{
  "num_hidden_layers": 21,
  "intermediate_size": 1536,
  "hidden_act": "tanh_gelu",
  "norm": "rmsnorm",
  "rope_theta": 14500.0,
  "rope_fraction": 1.0,
  "bias": "none",
  "optimizer": "adamw",
  "beta1": 0.9,
  "warmup_steps": 445,
  "schedule": "wsd",
  "final_lr_fraction": 0.0,
  "max_seq_len": 1024
}
Each number is 128 + 24 x the weight over its row's rms, rounded and kept within 0 to 255. Layers, rows and columns count from 0. Numbers have three digits each. The size before them is the row's rms in percent of the matrix's.

# layer 17 attention output (transposed), 384x384, rms 0.0505, rows 70-105,197-233,325-360, columns 288-383
096:131140145148113145101123144114114107126156128124129140163130109106169114144144151091145139116142053142078104127134126152172154087118129169096116080117123129083126149118132085145154127126120100138121095100120141127121124190086119106132150078164114122146104119120175143134129115153132155129
122:171161083126142069139113140128106121126116107134121101107117140130122128110157150167156137086148085121118136108145105167134099089140126085127127131159089159129088156113159119155148119079121120134129103115128141154146147098185111149087108121097131102109108143134151128088153150091103106105
104:123129084159128114142128129141158134087094095100162123118128164147099134160122156094140149127112152151125103110084107117133162142155080119183094115108079144152122163083128142115134145089142144142079115107166138122098135115148128120171156118121135093100121135129143119143120138099109146082
107:106124077092106129131088129163150133128143093164134142139105113129137122143139110116136140140139106119106133135163105123137101150128162108102112104114130144127148120123136134143121140146128142105153051142144166141101173133121127095025091136124122118136104122094122149152090151097085094147
107:102126141102113117137151123088148131102115093134122112150110146136128105156130113177139136126170161119146176145177131141153114133119139101164095108144128097162100141162163136124146129110100129128148165102154164123170136087142112115073130173127149198114118165131108080120132120140119109112
105:112102138106099153144104122123120164126158172151149161124106100162149102122136180124118121141142138127098130125145142165164107123128104114154119126107142106136117113148127124124128148148142112123115167152102117120124103109138132149127129104144148160126137086125141102101128112152148142108
091:152106139160126121101156146128122110129140109101137120160140138156116115147104118140135127135127087118144132111148147137121125132120120118091130095118112165087170119082109131132100097103173129177144118113131148116079128173125121149124144085135110157158093130107131107128124112127129156120
100:133145129094153113135122135135109126144140101107137119129112127190143146133169133180111105142135136112093143131090126189084135096132139112078101109176092164087089139127123110141144141118155095111111132127148149100122126118070136163081160116090125120109125126105115082132098137148071132117
108:117104147085080139158146135127125142123122115129138103150146121141123092146160093157092124123139117144120117124122124161101145123141152123118096123142115111128119113119110121114105123108152112135124152106125106141131081111136122107087104140103118153136136119128136101144136096149116110100
092:140135130118122131111134124144147108104138107113138122202141124130168150111158079125093152105123121136122126105149100149127151102113161169123139121106142125104145137128110096166073164113134130141143122117122152157129170180137132148138095098114120133108111100106138127145126187112153120123
107:153144107164140129155144111133116134128106137119112094150112140121144148134155132170161130122136131179132158146100134101143143138115143180111111179141177162142093091188086163150111105129120155131128160141121127126129151102166144163148096076158109133135129109157129108103111136126148124112
106:141183131128140124087125137121109108135151104155127163129127119210138086140141114077171116078165137125139116095105116180152138110126173100149121121121114131115078135125104147130153168095116127163149071152133170144088152132148121119083107096093108156098151124137127123143135097133111090129
108:149160180118117098164150139140096159125153108123120107105110121154173148118116163145173112151127121104136128142091164158094158166095128151104111121150140170137159136148104077165122125158119143171138161147123144099097115132125160146121114160118097126135116136154105103117146124140135115128
099:142146144101115150111108132114112082101119133159147115106126097135145108156136106105122132122147121133111148165105129154131134100161189144133137151130089139125095120132099108124139143156105102110110096153150096143120172166154126105129127127126141153136137137113178128101097115135113103152
102:113092132140112131112172132107163130091127103166125139197109163128154096143161150160097119119114153197110158143097123154159134157104111130164132092130127103137166119127136133130092123133153162135115128132116109087128112134112139098144130126161109123188097143162096103132132082163148132095
110:142118116119111138131115103103097121086138134082127095153133102107118168121103142191123144139129112153136134146092126133139101091137142129146137156091129119133146090080173108133125104128143113119103139120141061109132112129161156146160105123143134134126142103123120131119128129149147139126
101:129119121121157089129182118105154103114130170146115106202156106064141141082114146165107140113152089154132155136118126117138108107161133127119136154095167091146109113139132112120151108109159151078156100147136111113149148145124167153120138100156090140174086117137125128113080101136090140142
109:103094116076116166149131130139130140151147157146146131134091126164111120107107085111118108139131128115116141154148177139151154157135131131133080141111104118180155108128106114155125107127164114132130110158147101110086119138143117076127136156109129136121144086137132095134107114169146095093
096:121107114146207079120163111116154159155142166135116124104136147123102117123130114112117155135088120113135127147186125103115126156080168106100144137169147135134144160124163151134128150173131152134155160119105149141142136125122120151137116151166143140149135138130118134127112080113143167155
112:145132089137130118167153148110112147101133131129146121117118158152126098138131113129111148102143154133124107089160143112097133178151166099144119080099124122151169136123106158109174069124168135151120107143097083143116140111130151097091126156148118099148125115159103104116120176142138134162
101:174121100134136155116135139131130102166129078136079101142137191146147128143129103166099121117119131147140169119084120117130172112109122159118133170153107149103112116123113126095130111078119098077107116100151130139116122134097116153104124088127167145134135133085114164161102132132112111149
105:118127128102126141168118139102100137099114118131137158147104152189137077133145154121118136114105138104121112087154174137135136148131140085158128082128116134119115115146108148144156117128156119159146148125126153155106149168155153129120135109110151086200114092144152127090132156107142128147
113:136127136113136109117124166126126170109123153135110125111140149130106126147093164136111120124158128154172113162145156114156122119146078104151124167118128120128118110137124072137131111141153150109138171146131134128158146090109126166135098147145147140108113110144090105093140132122054153156
111:163132169166085148124135127082109103117122131142110107149139099088155125109073128105151119095152085164128117146118128170167165120131096176103140148103132179098127156121144092168120138139102127133127119148134151131120114142144122130109113127134152152103123120097157122156103102105134109163
109:084120160125101142121123118132101126147110110127161131121123086123137157172109133113155135124118164120140126155118152098120135091134150129129110140154129151125088129120099157106138142151149131149135171158104132126105081101105143135117114157126114124128111153114139112134124120139160130129
097:131092097110149113123121112169135109117125132111121094118089131097124130135162152155094140138150123111162145105098149154150152104146154128140077171134102149144092129111096146105151110133161184076131116124132109149097145145140131119126145129144106121156141125120132140104111114096103092165
100:126138132145115126191095146069161116085147110126120141117132121102161127133169137160133130089115097169130134134108090158116079118156092135130131082143147110106142132113096137155099144111124109108145164130164098147178171108129109138129143112116124100108104117197126149129144105096111154065
094:145140150108145127144146121157131184108107109129112143151109087168078125118158124139117129116144184127143118160135148152101150105082156102138097123113137128159142159130111091120127180154158099121134115096125137147135155132133131109114101118116137126138104132128179091107128138111155128093
099:102100134134115109110145138114109134112095108101115127141136170100113175135094126159109141154062145115182110114134107087110135115138158113141138148164091136145151120119126125105145126077153115149127135102127123171122106140147119125121153129151116089124131168154107158119157153114134135152
103:113142143138131105151124121148074131159119158103137167129150083165109107112175194100107094124121121116122070123137138152139074156086139116123144088159120094088108118121150098171144121139150138156155140158116139122144134126142146132132110126153100132113140110143145125107169132106117159137
112:146176138141102132133098126104167149133134158134149109107185106153130104125135152092145135130137113147144141087087127148153178128132114121164103132134087134097102114119145162057156109114112119116112088076178181110107099091155120129115111118087135145103153123141141121123122115151113131122
099:097131125096132112153066145105152100141105114104095143065168134141140116122114126126151125104111180120144113078109119104084121147150129135157126160141099122141100136138090125143162097073141117129112158106141097144139114100145122120149134105130120088099168134168114138091162155134135132090
090:130153104090140100122156117149123104149133112129121132099144131099104130131160113120135107114111107083137103127097111126124131160091117131168125079150127090148148125099097158142125123103125133150160147105135144109130161178136120157139150070143104115127066153117158157107111079119139158132
099:138138137098165129122123130186121115190131092122130114115157135163129130135128113157090044125131153087145111144133161112097153142115135119098142144127101154139171116116093146134117141149156114126153162129132100138138145129101145119116123130113145141154165149087083136157117150143106130151
104:083144100133140091156115134120132171110099166144130138154163152111110065116149186143081155130114106113121119087083126137105169134144105103155118096128107135120129157099159081123131108102149124168154105118130152131104104111149115117126125095106117105119074125141080136103159137113102145105
109:121127152109107106137097134142104153135124131084115123144187071116134130101121153134141113133122080137139120153126154125112119137118120159134119128127131150101132123115160084165086142144122075092144122162136096133148123124120120162171132103145151158136124101108118159135111123157099177139
107:140129137145086114100144126140101115084149150094148144115135094097138112163127125117144112160176165147113066108192122091141109075138107119124079139088120141132192149096155110140122148078117133069152143119115160120134115176136160139140101172104134151152091131070095122172103149112121123082
106:087138150132116114130112152151112128146136144113108125137113148125155122133109108151070145126126076114096196138127174130118144149141133155095118111109091138081114188133148126105139133095119133163118151123137113122136129135120145126127138113109118085144145105156160145128096129128118141133
102:142141143161151155113144108136139137105095093170154146142130152085139149132152126120156124121112156152111134109120120113138130131112131128172074116152089108122138088126101163126118117152079119117109099149111141152136126065177128186119133110118169130133126157136107147165136149158144121132
092:184100135143132121107081140085103136103141170121131120110146095117150131123098150108166097146118129121109131081109182146132090160125149130137136152159122145149164158127148153092119143151103159166122114131120140138153096125076111153125110149135127118122154115133119124088136148112130141110
101:104123151155094094163136149112139150110170122129134118097131147154145136098114145098138090149151159148139116142158091143125122110122157173109144152105154157146168149092150111136121115100110121096140122151077125103116134128126119105146110148132150161136091146115110120154131149061132144108
105:118135098086107090113135134119148144144108127105089158126125143187115111106103142127141119100156159127182121135110113135105121143108104112154127150135138114103147093122163126102127106165139094105131103096075154146105080131198147118120138104109163123116165118121102122129151137119144126130
112:150117164134114139127135119094160121074105121109101201123113133138149089195114120123142128168148163141145097176190135083134144071082137108115147141124123163107184139156146146123144165100118141142133117091106131156116093135105128143149103144138118159076139130135092194125117124149150157104
101:119102110136134081116146120090120118178185155142130152115134152059123160141110122128119132122102119147087115121078113132116101103136131177119144121126134133121098086126146176107125110094111130128126158153174085103126148118134061105139108117169104124132065141142165172128123120100137126142
113:126121104123138092138103138140136098133146094072135130131127112143132153112118120136159100119127150159092129114161127140136125157176104174172117140138121121076220148101104124120160124146112106095103171140131153151158169164106167159137117158115083104105082104086102126121086138146132124110
102:128117185138152108169088104158153122166122108120152120121128108072105145092135103124130144118123135134200114115108094141159104142131097181115169145137113114130166125148147107117151152109119085113121141112127174143099123112187156112133149084134122120131100112144170152179118131149169144153
101:136143127120139134178106149098117113110145140115097116104140137151087151103150102140180111121131100130154102123111133130154154138171084133148135138150106127115158184149075100134125119103138156170115122137113125122119168152122157113116109173102128131101096137151140144123105130118094150113
094:103167120172146154166106133123145153132109095103176129169119113183070159136154138131161141148135123141177117160110086119139167150159125151122074092103154109185089091106129101112113130122134112114146121104121157133145149130165168175134116134142126140176126121155118149135130120117102132150
094:116158093119131120123158133101113138083126126127157114109108152154101121106145118098133182130117150118122096189114093158180135138155111119149130123172090123112112085108084117162108143116133123102136113150109083164133134171139114119080166172120119134139093149081156119100147138127161051147
097:138136126133139162113135132076131151151125110104126135115106142160136106125094149121124148129125122136144139078109159137155163119142101171106150142133148140126090110126112126105162099175131087169166111128141132110112120167117122120153117132113116094153151090142197133113123131085139128147
094:098153157133164153131141107125114168120136172136158119109169103115124130134140127114144128150114078108160150137108140155164136131140091128164154146180101157125115178127096069165122148174112119149156112131123113160132108139132175131110157126109090102118151133110115133144165139146134098106
099:133091164144158123132091110108167111182143145152129098103134160130096131120157156126097128142104173070148162067077146165129146115129122137111138099103181123090124146114170118111154173129115122122152110137140103129139138096076134130100129127113157112155147096146137067159110118141160120139
089:141147103131131105110111137112178113121119176146113155077109158107115128162167136099131122147160115140117110160091109131136093156165114141157122112133139126162177118120100137139108147086093175130143130145105115133116144106155131150112101098099128122104104163107090146188102142100076146110
105:108116153134160129152154143100140104203107115128124136142105131114148130139117154158112128109123149130168162100150120146127124157172132130089103118110096136108111186127161148139166144141141118116144117145115075119149133152141149173081137147116178126134128115128114144161121123163144117129
100:122089108102100126094147120115110150098131130113113154152148117135114091152114116122138167131088144103073074156125132097085111102129138129164135154155114115088120109144134135146118120130129168130116114114169101160117103123126126120109128121131129188086121118076150155127116090120114158092
099:146069162099121115143133119122100131139132170121140097109130073088128137109117159119088102098125153178148083093109120135103097136096124182124134116140143120151118123112171129121088113118126160078143110095132167119111103088157085071150140104137136149151117144164149109152144140122176132101
103:116111116123108152146173128069148130122126081103141125117150146082143111095132120104177118132128155186128174152095150155132155133119154118113150126138174120144108164131073146125052124114165110146114151149118080118119113124129133108144141127152177140109137144159131143111162120113165078160
104:082160131143137117133135100186122140121157142113124110100182133104126150139139099113139094107144095121095126134139113117113126120141085165146156144141109121114165101142132131126129113121077106101129137121143175148113133144159156101140119134137088082147089112090113148158103126106110148129
111:144156106101116099093142104126108145119117104125126140097111125130154103148119092126140103134133143118087122114137106140115135096148153087084095109155101153121118136102143137117153114145115145116117099101129140156116075150106134119123145125121139110167175097172067101130163146124100133104
100:117117116146103106118114137137062120118105112130142140161088089168125148123114101094115148131131134135107125175148116125125129146126144134135099138149084144144099148098120153119162141183076122115113178087158132154170101166126126142140146163167109155163107114135123151079138157124127136124
096:134130101187099096100135094155122137164112111095127150112141127106168128127142124099162121109143141099166132109119114123109129175129121104114133109110114114132110137166144128132137131126121109115083129126135122135099080105183153111125118143076176144150130142134142117122121131128124159134
096:138089102117150097122117120116145138138130129118100135122129147146093132138135109091151153158103146155156118123145141140116131171139144163129145135166180119132168145065124116104157132124152122088133116143148134154136103114127139090160095133126096157114127151131128113117128143155158137185
095:104160155145175150149118140106161151137112141119122131137128066115107168173158138138131124152140105148152139150104147145139110155124145112112129140160142145157157135057137112102168159145137114145166109130116134156171119129117155121114156102114088059133134128076119096161131160126105096136
096:128147148125112168131127109146105161135159144157135131125104115127140182129114166106108123126147149114160138131101170112123184144071082179098159100104163133135130140126168148142118135130084105174161140119118120120110142107113134163136115114124125100143159096173153150142139139074082134080
104:115090146129173170112144107136116152095102119127143142146114154109102108131135124121136138041124117150169103152136130143139107082078102125157140134121098108091124099154146144172120156101138144112109132117138138146136086128119134160127125137145132120137095117131167145115126083178192118141
094:071152117135140110097135126151136114110114134154133094130130143112148113150121120166098126134115106097105144125172131081074138150131124126162135109122111114121118109114082125116172096154159085143140121126155122140153134091121144111172150091182137140123166129158153138110096139157144145141
108:134141138120075148136102122094097115112116103135132140105124132130119124140184112149120107154138151155144128118168135163154130142104082103107087102129141132148127151074135109145137160089130143104110138168113110115139133117080133122105144157132120120123139140162124091093141141122125106139
097:183129130134109148149156133083169111117153127131086115114185165126138123084105123142128114123133144122135136117151110142159144111153161125129141115132145120144126102192078150145119082154143104113108115116136139095087155117091095122057137123105169133118109177124135112129162116189145122161
109:142127083099143127132128133135140125082121168154099155106158137113108160130132120140106138132123109089082106156117149086089183073136125094132084143143113147095122137140098131146129120158107133174090071130141102154129151128095139128109148094120122126106185142075103160121126118150117131071
098:163145164118130125122129108106111160127135169118075130130129127108106126147160109156122119135097156131083112107114140135113115118107115150147131098159154177115150119087162133147093150147139147132143115149141065128186121112096111164116130101130118090078108109117153139130099134172149092107
116:106143085134149137080128120132110130127140140125097110169156174149140158146167117124161118152133141102099140165137133105145118118135151075150127126139116129135111072126123138179105132182127146119125098151161055156165132117129120161094134103108118175134115164059119120128107118155101074151
105:126113140151162130155112124140174111145108104092152110157156097101135129135157128186138163120120133125143133100107135139138107164151081131141137104105162058151173131105144048113128174124159092123129151150129158117122146114147133144116121108123127146139133099097145083137102127181099113120
105:173129112112102148119119143116140150126123093092087169129142120121119096111152128153122174149095145145137154107147157135140102188114148135115132107132116141124142124106135087127117143115163125128145147125136088101155139111074149157092122117090146105101121125096099143136119129155147131144
100:130108145123145131123124090170099127099163146121133131093105114083154105134145116129145113165161139131123084110148121115106105084164136159105100164096157144101197164111166148138143158122110126096123164131112125116147112151136169130126127156134094128114125119106119122134103132094113131069
102:126135136123089105084145139155116149124139186100129132122162109086161128136103139126112134140136079088086127159151163108154147112093139126137114092121098140134129130117170133143079138125129131116136114120156137096131093140123133075121165094123096080157142115101139105157070107131088124117
098:172129134145158166148144075113139110136123127146145127067126116098118137153177088123112102143120171181126088106103098158145114125166071130102142124149152125149120139070135130099122139148079163137146099114112109117145151121142145170152124154102115100143161120152088131138119171120123119139
084:145110134193131108101102139117106124138149139110142097112136155091146123123122110097143122121122141101090140146133191120129094187115144124140123124150124171203198149097139148148113157124105149150128141149128145162162108112084115135071111104139089121139152102087095146116120167115099149120
094:138132153117104114140158139144108125091145085137110085134083155182133127076107131092137153170110147162154111115135119120086119129138142168146095151098119117080144132142119162109118100079121124105145154126086118097123151137139135156116097153129179137113073149138135179120117143097160162098
108:145150159100111124156142131116149107131131075082071166125077140217088141103117140132104104131116171142200121127129135173155100160153150145112160130120127141139152131094156097134150115120119132102129126087085119106106141145170128155085116141116146139119122129131111146133136167138089108157
088:121118170127146162135141124150138122105119083135118126139120114133162111142141104087111137140125174129135106139171148111133123127081147114115139149122124145114170133113159151148152167122136105158127114125105151132119118088146103164131114122145093126104166106106132136141141135154124123129
092:154120108125150098081129128114139106143149149148132144112111124098111127116082127124109196134131154144101115109115108147131143143123159127124138121103091142131062098148125168107135101123136135152113144132113096103088134146123084115127124125167130119167138135145152163105102112113149138122
104:161130105155118113111152112154147130155116128076171141114119127165124120088127143141155110138112171118095119116136134172131125142208114152137080119121109144086142118083122089161158120131101102106109146134173124111161126153099177159092112151112127110109125093093092092128072134142107130125
107:132143157160143133146134096107128123144132123133145133120136106116108118080196117139095127123109122176137145100111078146143140128175153158095182104120102119143081140121119126105141150124118132121118133155159106120118119106152110134143136131138127124117122107151179135182106103131142127146
098:083133139133152123140091169149158091092110134130159132132135142134118102117124160157143114117146097146146112141146107149121129134184081135125111132137147093119151173159096088146150116060135136145112126129121125109147186128123153141140097148099113159077101120099134182132117120146155129116
095:115151143144152179170121123155158136136100098145169113154142129142115154157152160134118116136125156115189145120134136114149152074096106153116082110114153098167067097138141102095140094099146104166144111121130134105129154107117167131168138134125126136166140120160138107143158104092138149144
093:133167133130126110122167129110147127112125112154098139123092152161101113135126099119147145125096179143139130131104136163159154103170121128128119137131095094084062118152141100153141103132117126126117093131113080124167126161170142135115150167130150101142086139138153148112147129142100092164
092:111129136126117119150085142150133143150146130136157137114114140160139159154127143098129148104111112082149157111148148122123124139124117139123132126140141136102111128138136098120172127142083086118134124124150112127148140107134148146119121145144121157152121099143110157136117164121115125096
098:153162129141122095145126152141096128130139167150103139118178148165111120125147101145096097139135063101115140137105145150135143099155119153120119167132104139105111188133099075180141108143098136181128099156133082137156149130103169105133163137092103146124123123119111112129128121150122128127
102:157116121121126100112105103103120126160128122145141086113117102112108161091138164103098148127110198133130134072082094163146124100127128162145138115156132137140109118104168134142120143149147144087142172134146145126143111111103100118135106116154156100178097105131142118141136125101178141117
092:107127131115171141133147124115137126163117149131178142117127120091102143147165157159095139138130133133159103137125119158142121122084137117103144129087181124170123124123156104108116134091115187124123108123120125117086154093118152116111141084140112130140122173129139131176139154166145123167
112:107114186146171135149134139094128128171112162132147130182139113116148144131123133158090132112119112147116143113150107119120136085097133133072093113089122113130058167129179122111146156146158115101146133131167143108130116151131156143101150120142153103169115117125148119134140112158120116130
099:137105128103113108086158138127175176116122160136092119119147122142126117158090103145176165128127106148147109156115135154095159088119131114131149141124123157093109124154146132131129099134140113131155126130109117124065093120134139129104154118120142158110105096113161136105083072092132121106
089:159153116140109150147160107105069139140140130107119125145107065156095120126125151133124128124111113156109113086088126122137107146161154163166127165142094156144126121098125152091115148120154155130151178095145134127156143177124094114148095142137103126153116140147149116092138112085096135104
096:075082098140095111137173150108143139078164121067157131160128112134135140099113120121129102117169145160113130155112145178146151141124127131126112185132114127143159161091096116127096097134163109137134145097091144118129124172146177117152144130121116131136114158118099183097137132134110118112
105:150166081135148120156150101110158124104136107137131142105134149125108132085145130144135140109117142161110132121101080157120126119160139156164144136134110121101130091140072150102121091138123089158072128122144132100102117136129105098144124151140120101082107148111101132124116091142140178140
101:166133162125111115152126092123148118096137121157112138090130110167132113137124108117134127119155131160164097082174130154142140094104127152085107105113122133110126145130174108120130123135134152123148116125092138111084151148125153111127125133108146105139157110178093073110134133111098135084
103:115156144168129127114120069124119139125106079136130139150145141168136121135120077083124097103167128128112133155148118110118149137177114100127121114128080148124068143100119099123163140173095166133120112143142107136157135161163141173112138149108118135146151128163126119126156160115069099138
091:121085150156156123103129123104103142081113071119100138124122134155136130129123144097148155159127111138121121150129135133140097144128093120086152122101141110169125139141107137127112111169129117168119096164117099118124083126159097128131100150146156137139149121155171151133126120132144130186
091:118140144154129124132155111129106108156110101099137157171114162157169125150139178122099169165116151124147122103146146105135101160120154155141128136114100124139146114082112105140149129110124135109148150145115124148124132094092169121150114150142088140141117137120149126138122122134172153165
093:145144154157161143130165091115110113153106122161134153089160116076094158134149151147089127152121160132144130119101165158176099130103141128101121134104142120144089119087154113133142129113093140135151098168153101120165164141101138118111121156125098102147120151111136097141151152134117129153
090:104158141132117127152138131146132156143144135125121086110161117108145168077113142093098095118157131130139163137117131096130137160137134151149137115164124144170064154111120097137109161153138129155133151105145130131106159118102112181122136084144119112115161126161156136112145123092100134125
112:130101150117190152097141130105133155100108123121115109149143108138098116153138085154124107118106138183165111127129134167132143060122096095135133133123086114133094143130139085132146140144139119123122088119151108122125102140137147134150160125139122120157131074125181133140100101147159110155
092:100151098139108081134146107144133132141107156118132130111136161143132146188146133138117127123152092107121129138138101124112149155122133147155127143150119147117121100115103130099176106093101127122164116158105149182111157098127149118161147114151133138148144163162105120098159123108118128132
110:097125159118064156114122135151090126104120140128121139111146112147145106173155114137108115129154114110136104126152125100107113111098083149128110110140126144128125132105168098148136161112115162144150131138136095141164132131133141122117163121120107094104174097124154070137120144079118117102
090:173096151157153122124146149127127118122149121142084127151154154155137112097115097139076142061150122127097157113128124117131124122155138114137102128119127116138128114180101194130108094139127101118070140124150142114163147140135132141080129127107115126132117131157135139140132179180107171124
106:157127094085098109124129154108181114155142126133072154097110133099138151111121102134142126114108165104107119118115107123114127155169139132098129151131157156127131120128108149145140121164108148128098100157140123170115144163097108112116085114118128098090188137114078143131141193135103108150
097:119173136122105096125159154101154108118160183135093161123126122123094140158107111138128160149112141125116143105128138103109123136126152121137104101150115160119146089096141156112130149120128157122143164118140097127167110157121105147127134120151110102129092136092137137103113107082109117114
105:144136099143152107117113134076153142201120105123097146158114166133140137159134114153184102112111156122129127120109117137132135122140162106099133141114120125121098102155116156134139105189106110131103105129153079155138086128113109148147138138133152118130117138131098134101166118158103130159
095:088113156134107110134085102151126124166118159096156091111163085049115128115185115156117116143116136109137155124107145112156131153121131143118115119166168092200149145108153068166146163134121116098149133152142141145159110095110162096130171091138135149139121121103187114137110124132108103102
# layer 17 attention value, 128x384, rms 0.0493, rows 70-105, columns 288-383
103:162095166121091154116108146122151108085153129128135139097130134131097131126129123111144157168088112166162149104127117130136090152093116146120157092137138139155104140134123105116091125137105109176119137097141100118111113180135133148136179150095124154115123113122127123127175175113114124144
108:142109128129150124101113113171093119110087103148093127067139116164133132138176160081079154125108149084080132146133116118124149076126132104104116103112136108128137140127125118102120132117157145143167096120130118107132144153108134100161125088125151101104107111114140181091087115142161095081
092:151109177108141154094133116119112144151141113074110121086121135142132191146154122145121130099131089089103112130043121141123161109117116082075163157130138104141145126136166108130124112143149152112167108120153101124103121082142130098144144105134163097132133103188114129083153106151115092136
101:121142117120114121151129135114100113155121154125131091150139079073144138121114087134158099131155168099121122120065135104125152150177127113092055130115123112106144144138135094114119118133138126129138078104137164134132116133118134106090150116132120136171139102129125126129124141092146123165
108:115109069107112101182132147139129124121126122145122089108107121112168095131117142077111183117128143106078139158164114139111136133171137121161121185175136123115163105115136144169141140176100121148134098159117103123162120143103113089137136065127102149119135130127133113106127135114122136113
103:128142098103117145144112139153142133150132145123120102142114126117104131153160144124155157123151141131076113135154133177137124115088131088114087161175158129108130142132144142103135129117134159159099135152136156147135103099155130097167117129134137104200116123160081104094156131079116136117
094:094114147137124139090126138133145111135092157144111166117155129124145138103149135137110110142114118101120130117155150103143143099122127136103115068175143111114096150090139105125071161140113132113133137164142110136116128110162125147145151133163156079124126112126116120155136126146107119110
107:144113108129093144143145133130154111126114127135110096103110123138170137088069113102086084140101117148136113132113147120135108090107139171145129126111168117139135126106117111128066101176128135121145119127087148125135158143140109123159108077124160153123114162147153180149138147117101098116
107:124128103123161108098135133142184123136084093142140144073108104096172131129124171074084104121123137123122150125200152122109178136124121130162103143179155125132134123119166102157111109099151125116101133110137120122143081106117136098170112134141182155119130140120145140138167119149134126134
097:117121129117116079160093104121125149098118124150115126124162124123149102187078133078135082155095140117108115114127115109162101153114131118134142127119131116141077154115115132140078113171116099094130105136103139139112166156131134108144147096123128174120145107120133108153124081125102110151
097:130110075130153154135099093133108111108142130119114118162137139157118084146129154175131123116124135128127137162147136180152082164116142157142123156167143133117135100099139121156088119106148107130127120091101106148148149115126122108087139143123103152136108183140097158152100043122135128164
098:134075102110124125132097129126030123138123088109107124114112090180136113137141116158128131135137137115128153118107135117150146146126104134118122161108085113125122152106103116108114109125104113132160136152151136129130125139138109104171160073177153157115139132115175135151104153133138101127
097:128073133186147121094110123135187118092135106127113123126114119123142128153133160139124118130125148146126121158112116119144114084122063140131130102152162146162152095136162133152121100163094090123105107153100177147148089135134141095172097101116107119143123119109111143108107120118116113135
098:114140145154117112130115090130103082127164080120124125119114116094130113170111144164089139103128132109154141123067157102152110148133116114112110117119090132138146123127131127110126092137126147146131153137172135092150132120145117093107169135114163136131160102141159151130120110116085121143
100:089143114141131174135154105161096115112111155144151154131117125146106152129154113165100134119134145110167155133158131141104113164139085102134120129131100115087158092152134091125123142164111136117094126109140133131148126112088112150141149110112146176131131154142132120121174134122110164123
095:150104141114123124122129133159156105112169172134102120090135156121114127121117172104083157132148084149117117140130140108055120115149149098116129116193131126087108135134083141117119086109133129124103148149114108100148143114146139119149083146107157105063143154115104112089121090166088143133
111:138135101120107124127166126128114116098138146101107113147115122119150118135138107091151136143118110158160154122090124093105065154101141156169131102150110172077144132120115113155150104125103084130124143143120110142146150162103103166137116120103158158103138142120094116166109139145111173141
102:100092128133136124120122125088146168156145126084129169124106099129150080125105133184098138128165123126144138079178164121146119134103103095138115082166117145072120111161111115142115126152109142109140172156127143123122097113137124127144130120121144109143122106107149166123154101111146119165
091:114139169116133129148137128158123097163099149105135157139138142132169160119131145179120160112131144106102152112153136087123128111137165099180111098091148118121135113138160103162143169081097164119123136130088124105103108072117131122094123126144117089136116117139115159150121145177151152130
103:110131140093122103114114123169164166153101140132152115157149131110135143136104104135148145106145129112166136152079142103157146134106162127103163091135113124131155150122147115140130125169144110031101107143153150094100088100181124151113154106122084136112144122082184136087161055141128120148
104:101142147099113109119126141128148131145114128168136110117147113125138085087140125108083086143123164156104099091160151113100137102106089127123097109139086145118154154101086117138124187153155149136162163102115125142144107129131111138147137154139173160123125188168163109109158139129127112116
108:134127133139116139126150119132107151157156109174135144121098117143145099168179104159119122127132120123121162124172115131102119110125163082149117157130149146106156148098119137163178121157109132159135097140135099140168181153134099099135138134134124160127112117177085079123142153117095091136
105:177113101117070148115156140134095070169116136052129149122098127142132109142121136119112109134154109158122095147132124103171117139150108155155142130116155148134137124125197145143154090117104122141102093136126060131145106106144150094142121086147161130123143134140136115123089153107183151126
099:143116094131105077100094162146088080137107139160124126137143110117156079105150127094128139129105122116125094129150110101129119147127097141077104119161115141123104155121097131116134119109144144184104129129155086158145139132090117084153139123142088142124132131099090092087126136095151077142
097:118165068117165089102141118153151069126096111125086173114107144117166109129104117153122136105118138164135108111141151149132137129150171110144100146132158138150121126122114147110104111133135136122095106103107102126149110102132139102135132131126138114147147113150088151091059063112105094127
095:135141107118151139065136141133083116153121124093106118096143107145097099146125134112139146158117125147113127114127129120115141166100136131137194129116111156126131117124173116107113080123163137128141151169125130136134153063109154097162145111126179100149166188138133163106092105187089128111
093:137120108136087100136136099134138071129103096070118112115100127126136094156152150122119113131156156100119154153128117154101124158087107085148136162098159137136155091102163171121133113140086126099099140141186172121123092154115143167121141102129175153126165117127153106128186139161129100131
104:129109088108120105075161115146131113140135132122068172125114091148141134134114148120120155120142149134123158139140139141166112135109133152122120073148109134103111133100140112127141125107148114094128138154102158111123100119148127138162134142140147114153091116106125143132120119140151157152
096:123147144133134156147138107135119180120126150140128186146145118112109097101087114118121148089118131137147105116138116117072115121142090129119165118113130089129111127125080137136165121170143131117136131147123117097142073162109146141117100171079118100117133145133114148168095126139157100139
111:156138123160131151099138131115156120116125113123129164111160126137145139139113091110151090113121101113123119133133128133132109107200120134172114137058144138162113140110115097117133117094086138135105119117110107092119137168169166101098108135067135085141125102105072120124140161143125143151
101:105148149099138177148113134135205118145138129155145139144111138106103208132149147100126136169146094102135107142130139113168135098100117142116102142147114148142079118146094119095134125131158145128153151109103090137132128121145120109105127158119133151135123118122146141124164144119102097128
107:134130154117151129151128088141136137114167124181083089127123191131133147099150160095065130133139106131117113117159117144141127109106092101125179138084094102113128101098139144165134125144119106118212130131141111139128128108123124136165150113078123133146133132159200125121199154106125110107
098:104118137135131151083157138119151139138106093129118137124149151141144137115081131148107149154126133141139172127143146157130130119143098091151153132136102120128121121119120087138098153119105122123146121177139161137143122094135137128108137141120132100136118097117147081144136145180125187121
111:142164085167130100091139129153074104128139181103127117109123135114142142115103138118098141129164131144159117127146148146151111139132092156166095142114088130097096110109090115108136127148154127155150105146145116138153105121098123142179143108149076136127163149104162118122116103150099151093
103:151115116162147151133141148123130166104114092155180120156134157103094114134108171131137068129118116148144135096172119176113110153116107153128157113101094081119122125124137118119146137115119146064093134128144121113167167114131144144106112126119146079102149124095084169103127149168111132148
105:109125098138122102116117152124149115109176141119107117159117100105134111121097135128145167154160096128136124104121152169138086094146112124137139085133141151143188103132084119121126120090120103149097121162131081151129142121166137105101134137080078118143104080090131097115134146184130122108